python train.py --num_hidden_layers=14 --hidden_size=256 --num_attention_heads=4 --init_std_down=0.00615 --beta1=0.9 --schedule="cos" --final_lr_fraction=0.0 --max_seq_len=512 --max_steps=13337
Each number is 500 + 40 x the weight over its row's rms, rounded and kept within 0 to 999. Layers, rows and columns count from 0. Numbers have three digits each. The size before them is the row's rms in percent of the matrix's.

# layer 11 MLP down (transposed), 704x256, rms 0.0928, rows 59-130, columns 0-63
098:516518467447516501489477479486480373549506460535462538499520459483477449488457480462523487555503551516504517596537563445510482503564560416543491535523455523524521507467496431484487529541475467
103:469485557494429479564469492557514511466471442526480551453490481564531494498535486539534451481528483496456526471499565492520436495526509486501536413563482559472592510475499521470510505431583484
105:411524503563554532521493438514545507539490433544514449467492502403510501503459546554436494493562523487488564523510448529491475518468513511593506440488546492481462496557541488510519441501514471
104:497551544399487506468468450507484481488529527591438491558453507454486542517558515487539488510448443526476510501530451511464487491490456501518509485533430501471464515511427517465511497509566506
102:474540520517577576474493483542415433533511507504522495477499501498423519481513494477427510517540550586508507570460481495502589487524504492491513485530494519501560548552473497558473509470470510
099:508492570519459475506520499513514524532482511546492501527526502436517596539479541467499548455505443529511453537471463440505513501402505533425534516493545543503538431519517478525466506506444470
106:513493467538470533487468486524447559519520452495493474563444566560543450509462427464501480450525542502482492525440570488488469499479518525480510460513492468554534495465581484489479536498505496
099:610541441495557512541499519507511497479573433456569525500453526441516464544525549609465453491503543494522547461435513487468472477487470522470557456426517388539484561491446424445564464508529451
095:482410468520457569465455511557479512502529531504475505474451466566477424457545540479505439511486491476556453457520516573479522521525519497478398469468530482506451495561516583563493459540557478
106:505498551482600486509559551475484493495538490472514499549526475452488533474564521545521556526470413600466498484465469493493489496591493457500534519531510395477514484513524487475477493517431501
098:481498532467496451451494523469549492503519540456528502499486562471509505519518528462520490465526437490521462547594627527568521494487550501540536537528471464579489519550503438531524530504426469
093:523520500488497502483440563447497471455490515460481496414500510469461448551502475456514494470488507501489480535563492504523516517499511511473482421498500513539523487544483418535534569548491465
103:518445461494484495543515490531516516529511489472457429476473481639543393518518491448491491539434497483431508496482504528494520441564534517453483485484502444559487487487498400487427454425553513
095:566485542564553509401496517450509469562549505552555477426553498496480494561537504502598556456501461511495518433516529581535519488551455505474466493532488513470491549474501493502516570533501456
097:493496429431458471556477538554529511530553480456524476497522521431512530478522511514441558531440517520539489428561528473533464536473459581483532523486543460525453544441437467517568452465514565
099:482475427502534504555523459512472518490472463434467500513502483528477501493516491478516479519480458461404493447503453553467517447480488482511547457472534474530519484510443528488496514501453453
097:562477479531543510472481521444520505477445478533554471499475560603484460561459528487468460518437548467557519474489553564502529459551499463467525546476475476515469468459509469444516447484479463
096:518485522470502550535583513498456537460467507438505468580425557507524532502536514495560553526497490435457453476486571497531511516450536474491550540498524552513543486496563494486469422533603510
102:513554549496599527611515502501557514511488473530479494500490500481541528535493520500513494485450422529535476434424481492537579476490533511483514417533555546506445532479458520529523544497479465
100:450571485530489495538547546548477510493477529514459565555490487437470439434565529423519529470456494495512437516576481483481479492597514547445548503528455541500485562539488516525517540533513535
093:463418467549508504535516564456480471524474524503467563488473434506505502575480536465460498481431502482551528391518512550505537524497545459462469483549462500513514417523404613537527498544531464
111:596486440448502441494515534488537530490516455526487455476497504495537505513472485512536479470513426486477470515497539465515528503513498524486531504529427509502482450404412470503511451390478553
105:406460477409533498454527458560549473453489504505444465487482442540529486549549506520553418557469525520478497365548491473426480472458484528521523400515520622526551542436508494476529471528523511
099:527485452457516556518510572577521493577510398493537460504458493474551417484502449464515446451595489456493428480537522508486556553484479534546488449455486480502516470489558585561529596567508459
108:480598501510487504501440486483501493476480528509465515471536538473534522484562439506545493421519547528518515461599484497468479475518521459478509512500497528542497516451444499510363495568486535
098:494463513503522547549429525562562497501505501529535518524478497464560472546477450434545501533522521502435452451457468507624498501469540475512501496558532460450532514457446554460467536541523526
094:517496425510501478464452436612448546498497446436599510551469465574501463507441549435505486521464464485484535490492510553513473481503532408557558525476472514537509506425535420461512554425468484
095:508535514461482541556517464513508480554534489519444493459524448475486508512577526566551503504559483531409569497429548463507460524464543521521577517481513585473465536463453593514484497475512542
090:552547531471482512571524544480465511513497514453564439513557439490520534500556516471537513544546552526469505473485532447561483554474467535478510504492447494510497418487479471453513517483505545
096:533493509475513485458551513510527483489531485519479534492516558501524546527579523535536454554533444597537464452532467498510492477503502499568576473559542423522516470479493514531423536533458457
098:435486450517512505544592524481536500549525438492594527485476467558537530526537479556424455473490534499479494474499477506483550526489516469588526475489548495488453573501473592512515458464408493
111:544541491482499473507505517507507561530413494420525513494610486488543428507542536547479494490481524515469513501560459499530461502504503530445521520438446548522524464508527434482587462552565432
095:438543515485466447334564509489481528469493523468509499516416451500464467513524440486503526545497497494557481436513525486540524523466544510511455473464507534491512450502488496557525462557537540
096:527528435481456493518503498507420544530497528462436465558447421505567485488475501473529562516493515498456485474553507493591446531521474397468485537534486538498450467465545584515503533486483440
101:460466604452530433440457438516528467514463572513435516506440431490469454520507573519482469523544535400510449491534538548477527522478558526477512452544496540547498499467485471533598542514455516
104:481472511503486511495495444550480537483538518534448401523522454478539478579442492493551438478493479479485520499500533497504468588472418526534541435493525497458494528534568519501539540554473578
095:437473523510442561436469476495465521550457529568489490482507530435495423529444499501482430456517516488573472513433513464509511533518469513524543550480467546574444485475481492520456533497449504
105:561504496550558533513483504476465459530445497500553555457463461499446489485507513536448528530517422498491555511510491517535521513481511446527505473525425439538426424457467489525508491506494540
099:598477523489523519513507501541449504454551459522455448517577503505523532517523495494550531548471503426526511455584524511506499490496483522488475479476563510560515465496446546397470496420482528
108:428534493404441448489511473577525565536463475523509498556512479413487478509506430494519476482452499419506537538512534438500521532503465467497513530519499502514477498473517466619536496572517503
101:519478489548511433473513423452495505519547534485502493490463477456490624556526496539478472464486548442453470478498474451545421494519554476438495442572483468511494487495528489469534471454410526
101:568522442494493414533436529500502534475463554455479468489399425449617471465405510487478574489518459540511510441533495509496509490521466487473469531560528478548547544479471493494522541488515471
100:480448463504482545472536435474519503458518572556514470487502468486569524476478536568458493552476511559460595463519501544494481517513521479531488435511519463456536529590441484531576577411484570
106:433531514542509583497512449547482458520493514529515454427462415485472563433455474496491435382445512479467500509535496463541555510476532454532524483492448491545486479441469444543458488553503452
101:523524493508504495467518526547520496503477519471506506467516461474514515513575543497477472533432513527543557556524523501486536508560510571479508471477457478541540444560501525411551468505538470
097:472472523456449476554546553467496479502477538485477537594534517470503509455480528520452536560462572475510487482542525457526458529489467562512506500485473517450462437448474460505401472543577466
105:511467512495471486479554465549558520527448515500545502499479555463448573569504509488488479523552549609510483505465498541554474488467507513498510516460513531495489485521482419581525482452404476
095:451564502465501471486386422434428511482527511514558487527521517490468517488516500482490531491473439517469455503535470518521503498472522410511548428455490513515537422551495518471494504508560533
100:455468483494503467506513531487524493456512560516495458501596503477607574546525502478435443569448539525502528552493504449500493511474490470433550454417513482490500497515582523521458450480465442
094:515455456445530477543533529482513530435456499518542455498535489429508541526500455518478511539483582481485547481481537508506485506523420489429489525479552490502514503501447512468554509569517506
090:518474551513551538515492515477467464469509411514481472556581516425446562605493487516575488479541533535534491548501526453531509443542467455549483503488470524487444536479466492479501504564505492
099:484404453520501499448452504464546510497453448540513480513523485499500479502578478493499561436368572446473521541501488462454549465531527568541444494519505487539504464469497531455498471490495565
102:573553468464483503474482483469574509529474443475528479483542479479514451499596464523497521486491535527526484457496555495541550502536466595465477517500541495468481502543480509494503445478503494
098:458485374443497473523479472540502498493548503485471565493526505475449511502485503525508467498526495503445469560447417513493516536492523541451481508542459512445446492450509546499497482492479475
105:539487459498526519598521495519512523469459516501484542377486395514477465525468532443504509480447521553453496543426485433546503544458500421482470525480507465468518443539425509471518518517506537
098:439439422504471501494588486525553515469505562505476516447507507494538502535547454564412515517441477501494533518500491552470507481536459531584513518479506451530437545543447561455462443507445555
102:425475485484388485502523609534503547517512520531491541543513514580541387543471532504579498413510475425446499424575431485553501536549454542498454539499443517494494472532564536516565485485427457
097:522474433505530503532513457508494499575481459552506540539443511493500512491364600486525564506516560475540533484525435437528464469425530482504467491449513542494545415474514538539484491499454445
101:503483490497481527489530472509452517468440462488543522562528487532446542422480525468500453568563504486476529452539495463478419509535525553499588522506535518509453509454574556516538470515543507
101:478549566428556513487464447487505523600555536517545573522513491469471514389493511500415542542479470483492514485504473502541570452499465511471526461537553511507527528373474520494545500541454462
096:430567460514479512491477498483451513565541468581509487533528486457484523528497457469487484476490455486611501489440454460490490426518510484494498602517516518472404461472451559452504477542436446
093:480453489523535423529532455464540524483407423495459505510478527509522484455473427490490474542375485467517476489431548461489556517479499474457517455510488487467523485507556425523493428416464566
106:567483467473555442495524509454437498493446575561486555468455504509488506470508499482495523472485536471477435558539506502557523539452518506472489469460493471445486530421457503493429546510492543
092:434559534560526494471478414563482529498470521586478482487421452540466473461516437535493442456513544502537505503435505556521523517468486475518548443602508593507444464485471470547574522430460451
104:533547465471494578559499540534549458466485529499500462549481516537497527433533475566461449559511463508596586585517505493476529484451487494453581507513478446555542562480434444527533563487444495
102:495475526446502441514546440455520521546523580522553429558606509463541488551504458406467451472579434543506531454505543499508567510456455525521590494466455494458425489568432461493525493496507458
106:620519556526539481487482459470531547518501489563522509454460515605473462489540442502530551443515549456539489541438478480413450505421603531457488463526525454452427472506466466484488481488503509
100:467526506447567524511485513521575541486476499472471529455493549509494597507493575523493495477483540511487520550483552517501502496552538547459520438523594513482504492523481443442462471534454482
101:450451443561472442512481428502484464511444511498486575540494568473515534470502451552471550523431544568454473458541495511445480510478505478542473500534480492521467534479481526484473408515485535
105:510478569507491515490436540545482534468534484517536466521480527578478636497531559525419500448552458556480534555504462464505482500329540473494508471543514494491499419523525469494544459565512425
101:512472529440527487511452508482555578541480522516449486472465613505486482463513600538460470556561477451469481507497625511461496518484496406529446512511459470490536427446527464560562544533510527
101:423635455561564519512486538496587458465481489494516511475483480485428491534494576474551455523472504520545464406493469483509507483500471529391450490600548522438472507534494551486448489511468494
# layer 11 MLP gate, 704x256, rms 0.096, rows 60-130, columns 0-63
103:450464437489540538520542461460500543475530518516484461524507553527443495437509527471439457446548454519569456506478475555510456506438509512568552494516492515523476476414512485510506447428475460
102:430445518515450523538498481473602495496504451474454523584468544490527463508555519476498530508473440555466519445506480591468454543502601585588463517515539469524437503524512464487544425555531447
099:470522519491502541521506525448488489483448453467431479589412472502453433571544472437427500556580449421500505497552485485483524452521522543492514511573545542517468516472479506458542461521459475
100:527421542597481447533478522535490521460470499475485543500462475475533553491566398458501486509497484471433522431504481464465512570434496459480497550473471503522465474526497467477435486622438510
102:541503466494467533534518500511503489514521454382518411439499489505495494468458519412475514518527492498413650541617480523523453493462425541470440560563531539496479513469479499505509466473518465
102:449502480522496479457471506510498485511464493496584509538494521492488510522517614482424482465506488504485497527403478460490474470508466570472473467497486534454466519495507474556488509483475488
101:496486459483462480511457513500449492558447480509445562496515561536518550458407492474422522534445536519490577459537558553466520567507468518456426429539545490495490461462464477507539522547501470
100:509520379527537453530536579586526463530501451493485455481498586500481481525474486460431541519473493465521558474490512482401478480518501465472515504495496519524518465491549485491449475498539451
105:578490461527570497522446492524496451452486510503471511530444506481538466566572499533475471550566506570485522546521516563502455472443548504452486410517494480577485510554395479562468567525456493
097:497524462449525487520463511480605506509461438460550460520498491647525509505488439506472394533498486499460483497460439499449562567555453507491452447481543501456481502423538490521493462577586505
095:450435465537457481539589460555506465511586525483578530439492508522533436480510567537552494476453531494474546454504521444489497463486539450489485456538513576528553560500522488531468490437500460
097:451564486514498499500544481498487559433475446562529476488511571471544517481543502479398544507584456469484477453513502499433506547521458529530436471499506485527444509559467492519556548552396498
096:479524539500591512539599491525550437486392423440434465485539508512515517476399525486488534469482455489509565495420475474435454559486499555411439534528497444423491572462536522536556472609495488
098:473441392578473466489554514540544493482514514451490521517493497530424519464481507523490524517470415542453550509608500509487503475595464469581493431583494545449490483503486468525543466595485502
098:539417522479532470477479510505570489467494455452442513542454459497570560500531502500453507451466608464472556568539475474528527457553535413510491488508487431524496572527496454509529480461476429
096:526493490550428513451504463518545506460526524477534608606483478511545535455504516524524497486482476530488538539466489502452568477476498500494471535567491553493495429509483483527426574446457550
097:464478492543530454475407460473534441494468433459482530519472508491536546496508496453482530533505458459491456419524458447469508499529520544468487506553555490502486511532437493491498482532500451
102:552467472432469509462508502495524527452449480498495510434422537498483426492499448492530493519527556525467535481477422515504552506520434506540482502529467489503487532430506490496574551445468408
100:487441495440428577548502443582579508526428475425383543538533486519538494489512480509574519546475556519467456499458439505487480393487469557552533491604412465465471500510469470500470472499469476
100:490520478538479458491504547550524618508467489428456490453520507511509473466477484386478525492549566497508570516523474491535557493502493570490504571536501535380493490498491509464475491509543453
106:470382459545528505460495528514552503516425451529453511536538555561570460507509556522509593522524494537501537501514450463421590483519486563524545518549493418521522516558484465602506494488490465
099:525483426507544493514500476536535509435519447417419472506506554582514539458485494549415520514506440535424437488573479515473467537498508573518483485569488535551459488580567490528493481468455506
099:513522505535441470497484533495466461450504432438498478504496500487508518491488499473495435525509548467526474480407482549512498476468510455440429460538539500591489489465476505542596502462476435
105:458540500538502406518491458565597474484506463455472479458528477536488426462492517505557467486528532479460498504481521482455431535459491531462508499518456510524481545520492474515504474460477439
099:510447493456570515524552474450529508483486460522520568527506419522577468442485503510546515469520516524514466508512487468527451482542485530472501524554481483523527556493479487532440513488489410
099:469539513537463559542511504535514481487440494492444440412510533531421488518474471489506495547482501485558485563486527533554471492480568541466494490569492480574461480520508487507512534452508487
098:458521489473535498549478504522519485538473456503487528428537519471489495534565530446527538541483488545474493478491486470493472449500541495488453432545448557464483490495460513472485523479535483
095:475395491533470498531571512458561527492510485411543455561518501467579474480518525472532473538509553547484538441516489575539448551494510519453460460487485407535434444449465507518532473515440496
098:447490444483460447510484481442548498483530472436532494490489468511492568558507486438473541505502445515517517496517438518496512544455480538518448551483504493511499502478461468533562423370437531
099:433531516505505506507496488512512530505541509448513545503494512495470555495434597474455514517480432504509529502493495485511546460468546536414520492462460465528508516489385501550521428533511432
112:496531518507488536499579451449500529532549444513505460464541480559515485479448560486464458489538507503531435464456490447504506470517427591556477436507532525552416532473484437505517504475544500
101:526512442492486524527511479488486504497523384492529429518496527474533521522537528543459530468515506559498504479489490504467460479497454525509535489587492499520469564494457444548472518466495492
098:441488522492558451515501444528462545501433485498480516455514548503539445421520431494465546531476509562458513565528478510516526603440502502531530485455472491474456547470522442481464525517428515
099:511465475579543463499563528516512562481515481466479513547497555478490448474505556525511539467501471516513493496499501503441445477488476570572552481494544552505461474431539440507485484486482506
100:494490517431498471498485548539496420495483495464521505539516550471486512498513535504523468538541534454489487418515399577497609517509514514520523565488517492499525517502524462596498459473467417
098:430487507472542531504512529501541536422413519415483507457502448618494521460549494496463517532499451515484534529482493556461430491491498451474519488486463421490465516561499499576523471492504463
105:492447452531489474473522491491538442440538457475480510537514479562478443466464433427538503452447412490523528520439458512443503501465508494507433431601456472497467521592495482520487481510420493
099:582563533501445436529476563462483507472573472469461510446511523564529500525475446435437556534519504593438460473471499495453485503523478478525452428411474511451501484526508483448476512422499482
105:424497375489497578478531502466524528455493467515411507508516503536517506471514530502415553479518508537514473418486489512509432469503543550586393552480454490478449520460454485518463521534470544
097:502521506509511547552510385459439523513474417462530509457477499445536464552461523462565458515459443550464506552549459526523536432430500526515513433468519403445494472489486455502556514434425438
099:479490478472486554552504529503420468462524523446492501471516450503543465559455479519470538589509514469536473455509533505529492479461501499499535490530492537507522525501514463541427432461488504
099:488479466506497508490512552489539446372495465464522528532495490535466469526448496459553481425548458525536478445534471546419548447521461545541523509502532460525479512542433439510504493499501443
103:510494502446546529507508537511474552500480474461419503543467487486470455494493527424542407575523475455586499562479496529432541562491511484475520471501455427468501529590537494509488519413437487
101:472503477535429545508600448481545537437459471508455475516469483520517467519489520476525509501548451469494500516458442487442492522479444531524484435562518580580467561512463489485469540535529448
100:445479499536518455448474496529474518520471531520504478495467506513429462451504529471397496532479533465531484517433523491547466403461473453485498520574479520503431500524505486540539485417535530
104:492467433523540459543484465503489472458495439496524487536496465507555532476519527497445490521450504517518529458422486471447502519559441506486517487443528550460542547547503507508439501478476456
097:439492464455483515484502487494497509477438528542519496497472560515538550515511410445466461540467557509479559504492515569457546528501451414456452379520493437451428504502524506492526513539525447
098:499557454500448472530516542513481516500488525449471421494522571551549507412621512502495554560478529561469484577514495464448535482517516494546425540477448421491424481537510472553517485458478471
094:444595549536499604540480498496615467533555551490519450398506518497546515516427489504510516509521471485435491476536518586479482518478503528480431510467543507502515562418522499549498464574527532
093:509497500484445491517482490494536485505573485544508510510486558488475445498515451551407523508508519552506463483510424551479494529481457480549490507550510545491489510509496488506462511535487485
099:511515461536514521460465501552514513461530538412480403459475555414494486616512515486524471455516504450433549522529513432439533453517468579519509501499573531515440468564488511570512551429532526
099:452595567515388486483508490472536494443512466511487524493467516499533479456504537488414435545507494451517511477439488468562509457447561483584515519559548527567473547500531474502513442538537464
099:526481432453532521535473465442477452477523521462464520449480531483535452493452528429480530493495520506510507442508495496492563529476437506425516507567562479534441518527424504432580464476518472
106:472524505446486525528528496556533503496516508517471520507506462509522490536619550437482506489558490480520501520406515507461537477533556591550461483505519466549464577506465492509465520465494466
101:511450513513538558502554540540512440413470544478506475499501532470435510508528561499570478518556497500529494495485504506488525502556436537526453504509517500531510469530554489511471456481475397
101:558494512516469484529411484578445529457475526487460491516451531489520455461563490450446514552486479521559545487550476523534497520460502545466515491548561470500461569527444483494575540444516476
099:467522442510530568476524461532521503519502475500467449453530486492566454482423525486523552590508498475529491527506496491476481411490477539547452571504484516545536498569474500553444507511531532
100:425524515518480461524568445494449494499501427525475464534461522523510472467587555484469493491513537513494521419483429458440513564469535477542494541541521515540463564545514465438489507541459491
102:502443472472454476485547553499433491446491494485510506507446444533464537458479455454431571481548471534479583551474462473438549606477451522529466524540565513507505450457515477543515521493489466
098:510457473513458464481519516494426420496545535471446521561542504533491493560482474437493546490497480497447484541500409458570408438480469491478509392537489527518474443543490488471534526472524528
095:479521552579502524485448511570495497440427562476535491495453518499456482475480467510533437543487530550560424441536496508488486560533491497533471514467482460460497536517468466517486488472536442
103:440495439506535489480453482430467581481541466418541511485422523502502466500502523423507451570548493497488516537481497494525453523519479548441487522491462556443453614527476485502493462462470524
098:436493487521439470493494511506558509466512510451453448483455599476487504563500539492453546526486451540456541495455446436489478534546460522530455545467503503540395498488443475504549479534483529
101:540524496442448492484519540488451465422496505462426479472499444566375483539537535471527459561449493493494517418515512552388507591481555545443400474514491500513491568505526469537441535479460440
108:486503482485513427510574423449458521486467490442468506519527523528515509541571469437438490433558531518490572472525510531514511500512480460483480428508462508521380451479502409515470524508505472
105:511477470509471499466486510463449450484520452486423496529496571550481491493500457423450509538414500519499527545453444460476480523440516536434480516523503482557479454501458463589543435495451511
099:514527515491488397463507522563437488526553450455501447502498485523564449449499459491484494546470519416481475522496481470477458465451503486500499525504438450495490482478508497572560504474496431
100:540439535536543512495478484485449526424458532525401472524426525482570443556547486516416580491484472457431508453478489428486545517451437523495509461546516489568496529520470425486525562547499463
104:390551522501449463489533479521562502433474518463481456500464428475459483438498498470459444516486491505549519501528441510488422563586460534501504516556494543538548483438466474531554573485485462
099:504441473496501522508526461496468538492447503507535456438481530474566436464456515427494524507463518564434559499477517450499479534515539469505536445439488523578486541547439491486526540525538463
102:514501510484435484488439528504524497507440504509495450550481515437456558533453531475526478505464563515487509523493456525519524495532427519556459451588478450466559577510507493484511489469499471
# layer 11 MLP up, 704x256, rms 0.0984, rows 60-130, columns 0-63
102:467440491510514473479513454477464519563499574502494491456512516520497601515508438526530492564505525504519489432563471460494518509549526614467458481456528592516421465439519510513505465523518553
104:551474512461536520515477436480422473519465452467490474507499548540448488469553571464502426471561570520517493463507475520472564518415524548577461482512422442538511501524452495468514520487562511
097:479444492535486461488475563484485471449478521480554475479538488451523466461465523620536518459470534578552499537457494497465500554464549419466494464463519432511520458529506496476495544459516489
101:496522540532512491527546506507464513464472499451476547465519520497471541541423506536568496533458486454512560461523466493510444498509540533505524489498493548543567518544464509507480479483535429
098:497514481446479445519478553518555507453554504464513464513488509416572459575496431484469578392541512459493456462445493460507503476530456500480589559473463488508544496473445498492504513490511534
103:418463439496533437545448542450494479483516540546510462540477510506485477539515522528509474558592496544548525413554497527588536545566502555388489491526515557476457547485571497529534445492462500
098:507463473527469477454531435515500529578512557501508480431481426504485497535518553552483537520478467506448533507515513465464522536464519498532528529565541475525520502444489493442461545486480495
099:439520436488502564520525547485540461492551522465460435560469468511440558520509455509483502515539466511447529455469546521481510507558411457484519537509519553592521505487519530549479475469443565
110:492501479534471467451526500481503553494569474541527513514535511450449509491521556454513518446431499530476513442476504437459544555495411469559485494493510420504470476517530476441468460543521479
095:518539485498515562528458441482421494528482466550503524551502545409524523461484490510557563515464547553432473485510536512464525428528497503452479519514577449483516475513470448572474500530556478
092:535406610555492581491470454518531600491389565487501513488483519503441466525497577510477526541507529532508542476475514574484567560541497508533508438514514489529507492474483463507580528471437518
092:533419549495532507492489542442561522476513559486456533525555439517399477487503513515558500449537522520544539489446532453530502449534566540506500531534478520498558489518528479534468527434501507
093:547462504514495500509532519463458549545467479485492525441500466436510482432494516506547510536529456497544500476446454489576520470497480500526578421427473530506555528457457522494483470424479524
096:535564517499508533460510501444515400461546489501450445501491475488447467468522486590551489483512509514526559540446487460536531466473508444551524562474468538435505494517550485490512528511522502
095:517454482459534472611525499478521505482496504494473435421513511517500483450564526495508526486383428485529574496615520562516505507504497454599534453546529505511578527547516518488513502514589495
093:486531452618540502512534498504497464485519559519470545468504544510529480543465509499506539560434507483527487496427511454465473538431530420429487478568438532486565543516502494569468468459544526
092:468493452531411536438483452526525495449490552498503473473525431529481476476413442452449519523502497475517488408589493504510526529570461506524524486578480536478513501487552479474505474495435505
102:484532528453463532453484538496525459485470523454381511564529453528496477473523527482434497514455479483518447413386503423468432501479454451466378485543505521523456455505484503462497538489483519
100:473485436481607523465515497456460484534458472540525484524451524527489495504463501452503544511494512526484509455445518475461529516443488470446459551551477563428533487469458503480568435521489451
094:583522475498526518459529601508532572519433413533546511502476529480552645563475490475526533524514472453503502528471486454488515481558518545497461490543533483469483481554458533461493516467502421
112:435521491568493528483529459563506553495460463517470556491477473510444465451581491494497510460525517571498457464475410513484545542544560563601505502509461521441481501506502500507499472572540481
099:452546475482501494458414499562477549505455489495568516537520541471510404474561468479508430535497526473483532560508502534441539607465510485463505476536424519480486508552502478498514456610506453
098:479493484444505452528520619567556490486478459492488537617448486537458444570479436514478514451528532470557515479499477533522463508515535469454426509548587505484450527460493513445492495461537522
110:487484542469487472530589447538585550525492485467499471454481456468548457452456501514572459535542494436448471473505465444576510572527447480479530520495466523534454509545483455554546543556501496
099:474472446506457471552504467429501533477539490476497455474516488501413499524515439476428558465463508557516499506487503494422573567505507487427509521506437589513490503482568491498514528490532490
096:428483528453535513465508550503505456522507522438399481547481494509518523422503544508487528484511426426514534517481451466486487517500528490543435573514471427512468524475444500524486549488502441
097:568484429483553471472498539439470475469572496542597529472537548474488437544443496472499548564443527561497433472543502540515460533546547483456415476403448485475468453539480499515462503507410480
090:505504498522455581499517523515519491514530509431454567464474513553502484534509522430471556489539439490488464510529469500484539453544525528539565537491522444466474520561590486482540520537487493
098:458537591483522515457485462505476582501408495507575511551424448504437476550503577553518481452430480517533461503459549491474536542537479431525500431502512529461514503566489496502548450482535431
098:499486457514400526432514485505563524488483520560458421520450454532508476533530544497509480589538501470512491504492510567472522504558552469512494491487413475477497512493501517441495498492478602
108:429476524551564462489490450564526550554502518528551499506483539527449626436463513522452430505507485480475481539460489465478463516473468533476448514523538530514429497452483517499474533548516547
114:493443468454504492484556538510452446480499555539455547403457566479498524521525504474531486509497489457552477536517511546442489484560576466527471449505427475591508568503456504515444479444539474
100:514520508608411549465534545461520462470565588492533537491525431486470449534496546549612405486500510477511497493504491486510432527519617436549536529488443502529528446478487514504459510518483513
099:543540473451498520487461545493515481458576513544457489497465586484509542566446578428604519404474512499562455513512546495529589506480497465536560568519567567530485483526481514520504541525416434
101:544512469481489511460502504503550492508446527538484394493492496493585544470513547510510510403529514491487514441471527427512527496524493449524495487489502532463483458493474495490469441486461561
095:481552445540500511504531488511485513456533479474455495486505490553484524528509485501479560522488459494504542519493520579492499449523586487530507480499520444456523496481511530549514448490484503
103:479518488496478490556424464500550504476551458462495486553551469477537495418477480499497451481469452413539494481445540477438497514469508454466550444455486515560479537491441491530464476545437550
096:490558481451515517537560558456498489483517469458434480470513522540504494489513478472415561436512475478477518414572504514496490535462494473538484552520479513487518458462530525486528524494473469
102:585519415466529573563516458505498552514579487514446580523496484447562497576495509465558497498513498487463542473527557494445486500504506511516452547465442542542535504452424494478479367471496551
099:483495515486487504552473496460501580472451480522475509388491498550451476499461472504484558460522524494507572463475556598444506457419468441523497527505477549562426497487530493452532508585500535
100:499548488533524502472512490492494547518474523538503419520443530439524498517472512496509549579507480496548506504494526521466477510500507450497443535449560518521485520525486513436451449504478481
098:511507500494561544524494564524530452490557506446485467533564496530506505520467568522481461471529533563522483511491508490532471506475540490519594498463422491566492457408491539472459469498568516
103:524518417592585514565527472437499484490480493434456479455546501468489495440513526555479471460433510504469478497498491537550554473472551522472531558494560505517467482490507513485512457489491466
105:529466577460559456519541445470515503495512504492497467498553525577466549423446525493544505528490549506481508440471461443487551470498509467483451577500481499477526500475452498497453447536452542
098:493499469519470498501439447504543450504455498513515511494520523532492407487459437504595486514527485481487495505491507480568496532545554502528497498518542489461479507483478494477419548497441519
106:539548529461444494521444413498506538463433524449530529507482474542500469480392458481489534426504488440499513495503493510525480539509456468488432499460511527461510518519439511474614466478389472
094:573554525499526474533506555530524482489517540449453530500527547451519494551474459467582483471559481526502558467411502458463486420498506498533544640484521522520526485423508485403462489450469498
098:520511624422536508544447477470453559542519479500498485446499537474524453559502568496495510560542421444540482531476477516455531499434501492498441560584529463517531520494522540498538490500494481
091:513472497455530523433538522459534529499533468572488496584424530448500518540489513509506561484501549491468491471411501477564452565499471529406559511442510476549519532475514523486510530474441432
087:570466462519426396503517486500513512508501478538501555520553486522482529491525525502467526465395484497498522546428493486527479513560445497434538551499527501474489532520474456518481432493438545
099:447476538471558428518482461426509458485491506444539529491503500535487485489446517488451473543514475482548473389521509510565441472535474498527489419468568515563502548482576505531513512533455454
099:539455449583510541485434501439419480476568475477521500523511513512557541517491464447442482520457503523554512485460453464457501525509512531471526475502501449543522484448528501478439536529476552
098:528518512508416504490500494491454477488479527435538532479531459486511484441496513482537468547476480440432398463465446449509464511557531480503476485531486569566537512476566507488514590534503448
107:397469534446485501499518466567548452514502485442499526508490492450520528519501532502512417472586466458558504492546474458479546421486571472490507504481495437529509567486490525431464456461539551
099:511527487519566516508528443519510505498500475481506482548507509627547464484450552456524438465529433517544447469501473457558499503547584561454464423449516466471491507540559535469538445509471420
100:493489535495521529497486529543610475506548488510501554534476451432528588525522466456442447563536495464580513520570471504480529511472526521400522530457515493485498533503460468504484574411522510
098:428489447528490530529498479440506413486604402503516521485527522509568495497487521530453552517490518537475495538448496551461520526521466502535459461539443573541493511500523510529509560572504475
100:515522434505483489539522539513553427429531545497519497473527462468516485551526450425513528453467545595452520537450497530522518494464438557489459444504522451549496439537511496493506519462504526
102:476436528452596478505481434451518552522497500506467501489458527469461408474497523451520559531435503532537527493521526468494487495473471476446490481548477480530518555507509551465513557419543559
095:458476517516539532488508441539511469495503468531450522460533443520460489484511498537468558476517493503498552442549465519518410470515462493505486490510496465561476463539533521465508566487474512
092:532462476478555584516475488461462513480498511449519485461506486485475486518434500521525527483469539495467589506472526454520571490470495499480438518446540525510527453525510532516437467453532538
099:510491507555543484520511516551531461541489515518488479444493602476527526507487496470554484421477487587467523547486526515506497429497532425563499428499488495527450583572489492480459540477535506
096:573432515513477536534518447486406456474479468466523505481471512494505472540561493473484526492461497497459612496514481451509505495531452511484538517500513448530529531561482505480495531483542509
104:506468484486493477529558427439506543501484518418510510500503519507537496433476532549477495379460381475530552500445465477505514444571558497519482544440504552433534474445454484462441544497525417
111:525498497458553477495522426466503600514472527541418436475466487560478508525469438515490553445470514450442514492556512521589455533387483444526512529528504475492458515479453595493522549535484447
107:501543532488486437521527480520545485486438590489438477443494573508517447413446498549443538516443467570495511505514515445497517491484532497486508513527457531531486487526515503475507494475503474
101:491481544451424578537414406425472544507427510547475497523467486532478450448458523444507528460438473551527434419509515538514444416423454443622483522471462478448480512491546492518481484481555524
103:512505489515463550492569483547523495561453419592454595579496478569429503469511499507497505508488556529442483501474528466505535507532429469499503448478491495459534524526466491486468461542520487
106:500456471554502429454473487456604544505482527539464460474501528485517532521451517530525448473470462452532576501531515503475470501489457459543480549535440509429515457500475518510456491439485493
097:517554498535481481621463499473500526511521502474535559523441529458451481547518510583421480466551399542511513515556457481535570482467470555497491530494554502481565481532465486532544558523477451
101:530525516530468476442514537451494409482514554464534490472531481522533498510485506505449523432481502529477492532524506495504542514512476512488468540534552502480468483453507494479533460515540512